Part of a small language model's weights.
Training: a variant of SOAP for these matrices, 144M tokens, 6202 steps.
Each number is 500 + 25 x the weight over its row's rms, rounded and kept within 0 to 999. Layers, rows and columns count from 0. Numbers have three digits each. The size before them is the row's rms in percent of the matrix's.

# q: layer 3 attention query, 96x96, rms 0.223, rows 0-31, columns 0-95
# k: layer 3 attention key, 96x96, rms 0.234, rows 0-31, columns 0-95
q0 108:473529504503464500514546501453458476511518522503441538473534488484505510479488450503508518510551515508514525489515477496485487524472511488506491516541524530477526498497481453479479440493502483462508502495517513519506473469499508498541570473488514438507509497509502499494481478487506479546
k0 103:484484503519460539534515508539496468459469486488498506561483491485452491497489518507561517467550486489493480549503522507488515518512472500475484474508523541501508478473475499502487580504513518553513473535466499459491525494480500526484503519498482538497501466517519491477506494532517518503
q1 071:539493505535520522540477496489541488529520455449520496502491470501483466471515539483497506494530525492507519551513493495526475511466486501516486489522462511477488466510468528491478526497525464501497474518499491559457439484502525537491468454515487534482515503464514509494525508461480493463
k1 075:443489506482457530533552514512480565498489475518526472549499472475496475505496468522518510484480484522491538487446484520531492486504447528495475458497480491519520532496501536476503479527515499489509493508529526500511501481489536550530498485492486516476472469490499466508527494492551514467
q2 086:520488500508534483494482506476536503471489559487504518473476512510530499462516471510554497460471500542502526562505520461496478496500462465499498479495498478496503521493481460480520495546475506468504490464491514522511496503525495479561532428471496514516530467518535529479480515511497501520
k2 090:507510509479464513540517479491490470463454477489511487531540509487510511524481528524508503500505530534453416524502505530529481484497470492505491452533541498492530528474510500518513514489524528502495502549527475494496529491482488461515566468496505476547500499501494453516498494535515507522
q3 077:527502489540506490515496501462480505512522505482531468535514492534517465501497505514507532477493509501491520460476461481510470514539517493432530494441490491503479461530497542550524497441501533484474503500539506483482473459492483489513483462518491510497489542515462470491505521451472519512
k3 092:509496501496540508462520482484502479536492506511511504512536527495515479459514448517471502514481502482523511473492494490521518455511488547550512502453505483523481508498502488461519490506477522484527513492533462502495464507472531564448478529537530481538537501448540519527489511519504488540
q4 084:472493459511559527480504495538524531524538535543514516503486469536572509520463500491525497531502534492520511524535541514489473531486498484518494530550518503438492470487479536483488482540501489504535509486460495493483477471485489521475500499487527506502535516528491500489477490503496469471
k4 109:451479518526483472461511516463499522587490480476541539487478489501506485505534504503450512501465523488538550489469469531470473504503502502512497525507472490517511545504512507526492530508493530487468546461468529526485494522503484521527535494480517483460514506516468507482496492490487513461
q5 100:504486484499504503444518526488499523476474474493510526489511488509568479497466502530500478474512465509541511483506502474476459518506491486509488501520519485532511508484486501538509534528530517514574498530449478516516535473499473480526460467447507547458509511443515508488513499526493485506
k5 098:468518559484490513526504519462463520478474534485509497487558477502525508503472509458514520484480475522495489534508479525488512486524527481504479555544526480465494513504460489550526520510497509482505494483543505503495520477469498462475554489492491486480432502492536500495499456495484520530
q6 096:504501491482472501503488513528513508490488518486517490546513512497529478483491440498527462525513475504500499486491527494452547474478565526489444512494461512516508477478473533486523523537537525505530462472495500488516489488519509557510476497479429490489500492503512497485504468545446515505
k6 101:476504495501527482511541514508543473504529516499493515465483461507496468523514509488537538503502500521519482523521493494528503457451491476524494500515515508543503508510499471475547504464492470557512476505500485511473557486530493471487529526506493494468491492538531437469459446474479505468
q7 099:524518493485513521532526474483519523465521532499489450511529524518506511526424524472484503508505472517513475521507481512502513478485482488510563498501521537516461488460525515504497487477488513547520553519471500474491493513536431538500480518494465473472504495487516503515515542475482461506
k7 096:507514489495512511483502488509460478499525511477510518507548516546520466526502469451508531507501480492495516512496504491507502491480478496518496499473467476536512488497508515479521493569484580440500499479524525549547495498542513482523501514483486479522481446523459481503481498487517439502
q8 109:519492502499496497482494518502468536513528465486477508459500480502492497507509541501446463534480492470474477450483429496481533508499472517544541514511441475521543528528565509507499504487480502496474495507499523515486489492503531487500474517520511487449457470493517482501487507556501488485
k8 084:482495513544518484484496480508540484506520539511471520471502498478521483523513539511494506495487556519542503475531508472498446503526482500464470510481467495464500506569494489515460513495522478476484505494516474540529513514478520487533495487486485468493547536548475546503491537450480495521
q9 092:465507499515454458495496474470518496501510496500523503526504564518523489467524472521549462487512552533516541529537542503517460497544500461466467464474530503459478467551491475492497514494516505452494515493504481509493531498502502509503503469479504482521538499502457504494473509498497525528
k9 090:541502505522469545532530493473508500455478514490483461469534469510470497513510521513489497494502475499443484481504534468515499481512510523468492488516515550480489462519521497498536483538486491524551438525526515448471472539467527482476505514510513513512480518520555486529491511485499509495
q10 071:500482526478524514499467531485510505513533546477466495468484442485507531491481464470499510534493468479505478445492503505459517524452503535526504517533528519519495514485489498497534427497431499505531486528487501467486495514487486507480484494492492453483460510489537478485476523516529486491
k10 079:487491566504503466449482481506513557574542484504531532442479482504500480528513492480466541516507498482516517511483504543525495508488504474517507508544475498496510503493511526520491523535514487474485510494468520480514519497516487501478498492449481520479461520520446494455496519482529485480
q11 087:548524503487481533471482491520507535511454498522473510523534527509479488529492522497433510523502460497487480457494478496518515507448543513541515509465501485506479467472519503484481555523527515542509480510496485469516503501481497508466515523540503484515462514568485483492538518517482475514
k11 093:510481497472530461490473502488516478523509542496497532479479540439485505499515466537469535501494525482503519475519525499513456521462497537526525555503474505461465525485491487518501470514513526500472517497528510466506522505546525477498501508494505533464475504480462471466485455527524516548
q12 078:451478507470504476468496509521493448484495498494452524483505517473469519545514522501435510529503465470509475494478481496467540508491506557526498506495526501548537557483513465503497491489482479515505514498507519499511511497489542544475491561495475492503488499452498523485550509500486519483
k12 088:481486533522480472490481521511516459556507443462542487531506500485517439495516471499479524500444529498528499512499466510484523483515534491544472530476479502498494520478488538506527512509487533528498524499514500474508472544509469509481521487517504504462512505450479531530490500486486563502
q13 113:487483492496551487478498510483510457509505524517530482495511485510516478550527494495541522537498536546479498493536490538510489506483465489492487509465513472534466463540478471531469486510486511455520473477446521506503522481476497502490438500466498481492467541493519480568496503522519492513
k13 119:496480485504443519460462486482504534538509527476482489545454491510480547479495508479510518504536501492483513527525499529506492472482504500497508536460499489531502537541484527543535512500443509511501508504504521521489501489482438475428490519524520498500486499524515486548525493493462518522
q14 099:498455506536509496500473479489476477516508477520496488498464544499511515493547468483472525438517485547486496552518506485492529494528523481562467492495484511491511510512486486505428522521457519475487512497528468470489522514501450515526520492492523522501522525506500533485512547526517468529
k14 099:510494471479470526516491458502538514454481496494490491550486503517493475490543536510463483483450489530486473497481550494528555494495492525461444503528541530485505468523505495484504531467528506505518492528529540493524503484517504505483514477490463541483515497501452512537477523527516468508
q15 102:496482510506514495499508501532540474495482575484513501471511483495500502487509493542459475515499501513488517491473537470493513446452415487483463524532506514535498520510525528483485501513511495470498491534506523536525495491475540519492555451526540490502452496495508473523495513496513501519
k15 108:550545523516491545525536495512472559513501495458540500488478526475532497465499527519502500512524485526477508477522478513538484533474524488501476496508465473515506544471498487530454547464496471509484532517527465476501493516494465486496473493501465548463477493490470500480528486510493538502
q16 099:560441503464560474523494453495475542497487519468495487509558473498510487467507526501511504488500484501485478469459471476498483498513529501521457499480489525513487506477517537463488550513471478456490527476506511480529514476467515494477497535481536501521533516530524501535480494509474511500
k16 102:506497560486508492518493453505489505447519500494456485485526531490496522469502506467504528454478490521529470465516520499507507495494436489487510477463473491493487539522482510542441517471490529519497530532495514493530487499484556489481499493508494470496533515477476524476498475516444503450
q17 107:507534512482459526470522500511510506474520468481481501494510477510458509438544494508505489513522504512495507463520509496529553489478525454529534479490472478565546504530495497520479582480504493494505503503514526472493479516529510466474481532529502498513550491526494510490488504495520478460
k17 103:501472484483508482529487516517524489501491472491534458469479526477515516539504467544517528501511519499549496512512492455507483499503515555478496545484533482449516487465539476482499500491498496480486492518498511442479450489535526534461460496482450499477497477513500515457534476484471526481
q18 107:518500504515488572545492524483486522500505478530494550458495479511496487463518522497492527486499492431508508491482524474461485506478553488508477515507488514505487502504497503527542458516418480515524527470488511563509499505505528467484471512491516508490471458482518488503489510533499504472
k18 104:454541476484520510509541517515490513516477524534504532487501490491487532519487465508485531485482545503451515477540497538490509493510501482506509435550496501416482466489489489489516505466520524503458505490475522508504483513497463500490513504490512488534507518516531525477541526451468465500
q19 098:533479518488491514485500476476511522502493494506509501501478520504512469534499495477466487470493485518474512478529526434497550453481468522475540482535480473495496472503463499496505512475508483546505496474477543484560521478481464476465457521494494501528539484492520466543518493543523488547
k19 100:504503495428459473473513498499500499477518535474535444516464496517530487483537499492497553514509543489496517462471460497498530474507492490509484486476513469503461476482497465508443510482481551537474470526488534492506534482526519455500477513498508505479482500483527511500503494491544505544
q20 092:528475486517516507495491465452505510462476492531468504544492453541493480504524466475482490501528516514477507531498457443495504502527528514533491481496473474508528473532541524504538510462545451508474502477490504507482518540524529490493515484497507508476452512542477534468523520496505478468
k20 101:506527433502507519524531471532495487489513488564533504494478527481494470456523502507484481473498538498490503451512499520471507510508484537464466530473518543467502524443482476469519495483469496478546523489468469477509486476518519528494525505505570511515483473483498492483488488518522489497
q21 107:526494503475481483485508564518480523516508481525474503494506491453483472473484506493490485513478474531470518532481514466501559528534514469495482530467494530516476471537561471455507537462497524491520502486502486495541458502517496519519500507489486434513517515526468481445514486511488496502
k21 120:512502483506516506541547512466541501491539509462519518466493508458486513488517507476490536508502478448485462480513498457497527501473483505514489477497491541491550514510551472478503470488542532515534476510530515494466534476501526492466507467517490476459537513504539525491500507552500467475
q22 093:500531514472463485489480439446516514492539481508518508478506530487531494523501510523506466512473483513505510487511507471509515477477528468473504473495464533453516507474505502462439498469533524473467477505505490482532465502491476543486483472534479521520453503510540516459532531534505500523
k22 102:530521512482511485507550490500552488518516501457475474470516495508436445511494454503504505517498519545484514472464466460470471493500470510512430509475476517508494480474538512536478506515507464516479513496502462475537508495519481511486472515489500525496484526497456513512484487530549492520
q23 103:503526531517482483527521462495501515478527533512515460499498518506518542491453533493433480491458513530511500519472523511495518433497491474532527521472488478521491498526518455500506513506523527518486489444469490478473516526453486475448498510477530480501523478508483490490505542507500549507
k23 102:534506468530487524476512454536459483509504522457505488498502516520506499504542500489494488458519475487501508518538507476478443521495523519472472482500522505502539507483535510496443494484478576509504492538506524542441491502490527472543543551513509506510481522516510485503524485483507502515
q24 106:557517477478542493484515462508450484528481530497450487464500489514489494477510530523503488541502566492505504510496498475476498485512463481487514516495485491518526412473466476523486484515487543503454500461489464494467510504506549516510517503462509522503510509490520505507506469468531502506
k24 112:507510514511504496487508512560525510481418500485508500503461467517510499490491494447542532492472530472481542487530551491485457513519516495467533488493515483522523525518513506468501500513469497494476561506515515440500507487468506458520503496552540499495494505474458494495507473508492488488
q25 094:494502547542489533483455529480482445490539478549497483511503496492524484509499499527503490505457472523529450492493469468489550531516475509453517498461481549495522490527488539519543516513514510465517486499497544500506477489519510503477488534475553535511489485500516512481513491492509455482
k25 105:476506446502508477529496535548528532475528484499503455496503548542516488493508457493494499505528485490491459439520447491496519491481476516527492535517509488506463499554483545476499493504487494494518497498522519546472486489478483514510477524459510482503479533445519535509492487513486501547
q26 109:490518521514514516498526499492521474489496503501462494467484455505459460486537526511512566499473484492503502524453513488494473498494502469508478565455484458487464531486513499544495523427507505489510486495553516488526516474477489506477506531522466476474491527470506460490518505482465501515
k26 104:499533502489521506523466515456497515527481496522507525528476496466490467477513472513512529506550537477489478545474494466510511445495486516474506500500508514502525519493493496480457480516477505519522555522513485492505455513478500537466482488487467521548567492497542519569517495488526487506
q27 100:533527527486494492456497522493482484524517521441527479464503483540577478506500494466505466485481541504524483511478512504472507514501544499518490506502518495482471526496520533468529446522505524509472466508515483543517496485517517519524509524524499529511512441504478493487497517431478505526
k27 103:493549537502467534513493478500471526506496459515515505519500512483501446546544468497517464530551522506524488541483521521525500479485508523526532455497509453501517474518513480500525456470496460512493490525501470500465515526483492468531477525508539473505482528528486527480510492500492466452
q28 096:508513533493495566456465525450488451485456499489517499485515503486485553523488495483464465525492528490515471503511486503494496521494510451546500516527510466491485468503514527482502493506509507515496467515530503544505465497457499494502545510474451489539510506453529503531522488485477511450
k28 095:457520475515503498489466509504464507532522527465526503555476479461495507530533499451478483501519545532518488520464474456508503485491516536493518498520473479468474493512514563498507474477494450478526512512500499523515512503522475516524481448513476489474482474492468486473520490437515524505
q29 086:472540520482492550469497527505505503494496482464476481473461534513523490466474521498512500501509537547522517489463486512473542495489499523461490473471466483484487480514483527447512495532460495488466536504493513498512514507498488522496455481518515535508521436551488497490555518484534501464
k29 088:477537491487485487490506522523505516487504481537503457520562523467493500522525511532518497553487504510491476472552530493490494548558499533475492469500504467518491475503519513487509499518488499542451460489536501511479499521514466517492510538500481426497503554531467523480496496507501516508
q30 110:492503526532480502468504564482521522483489511495480486488521511481494471526481471526488516503490451505499519478534491486487536520507545466551529483536514513492521487512482501516480517456492498499476529467526543490505462545471508451502461481513529488510506490504499517542485477464466570474
k30 110:520460507490498517545463514519499483500523500482505483493496498519456522491527516520508450481491524500562500505517505499452502462522509474480494476499444560455460494487506526491514502495484534491454485525550510497484535497462535573476501471491486483495513473476498480502528523501486479505
q31 101:499530439497578513500472511505505514485487486508522500444508456482526506473540488505487477528469475507505487501472500484514511514448488521473537481534527505480472554490527497466491500530549482498500504488470482529497467524534487469504484492454528494465497508514484477545489493495543495512
k31 109:491490499504459502503479472470492515461455502501475509532481493497504500497516493532548496481545497493475508509496488554480447502486506491509484535521509437502474487492497510524484549516560560472536524502517505464494519477508454500516470507490529467531538525475508504452540508511484495491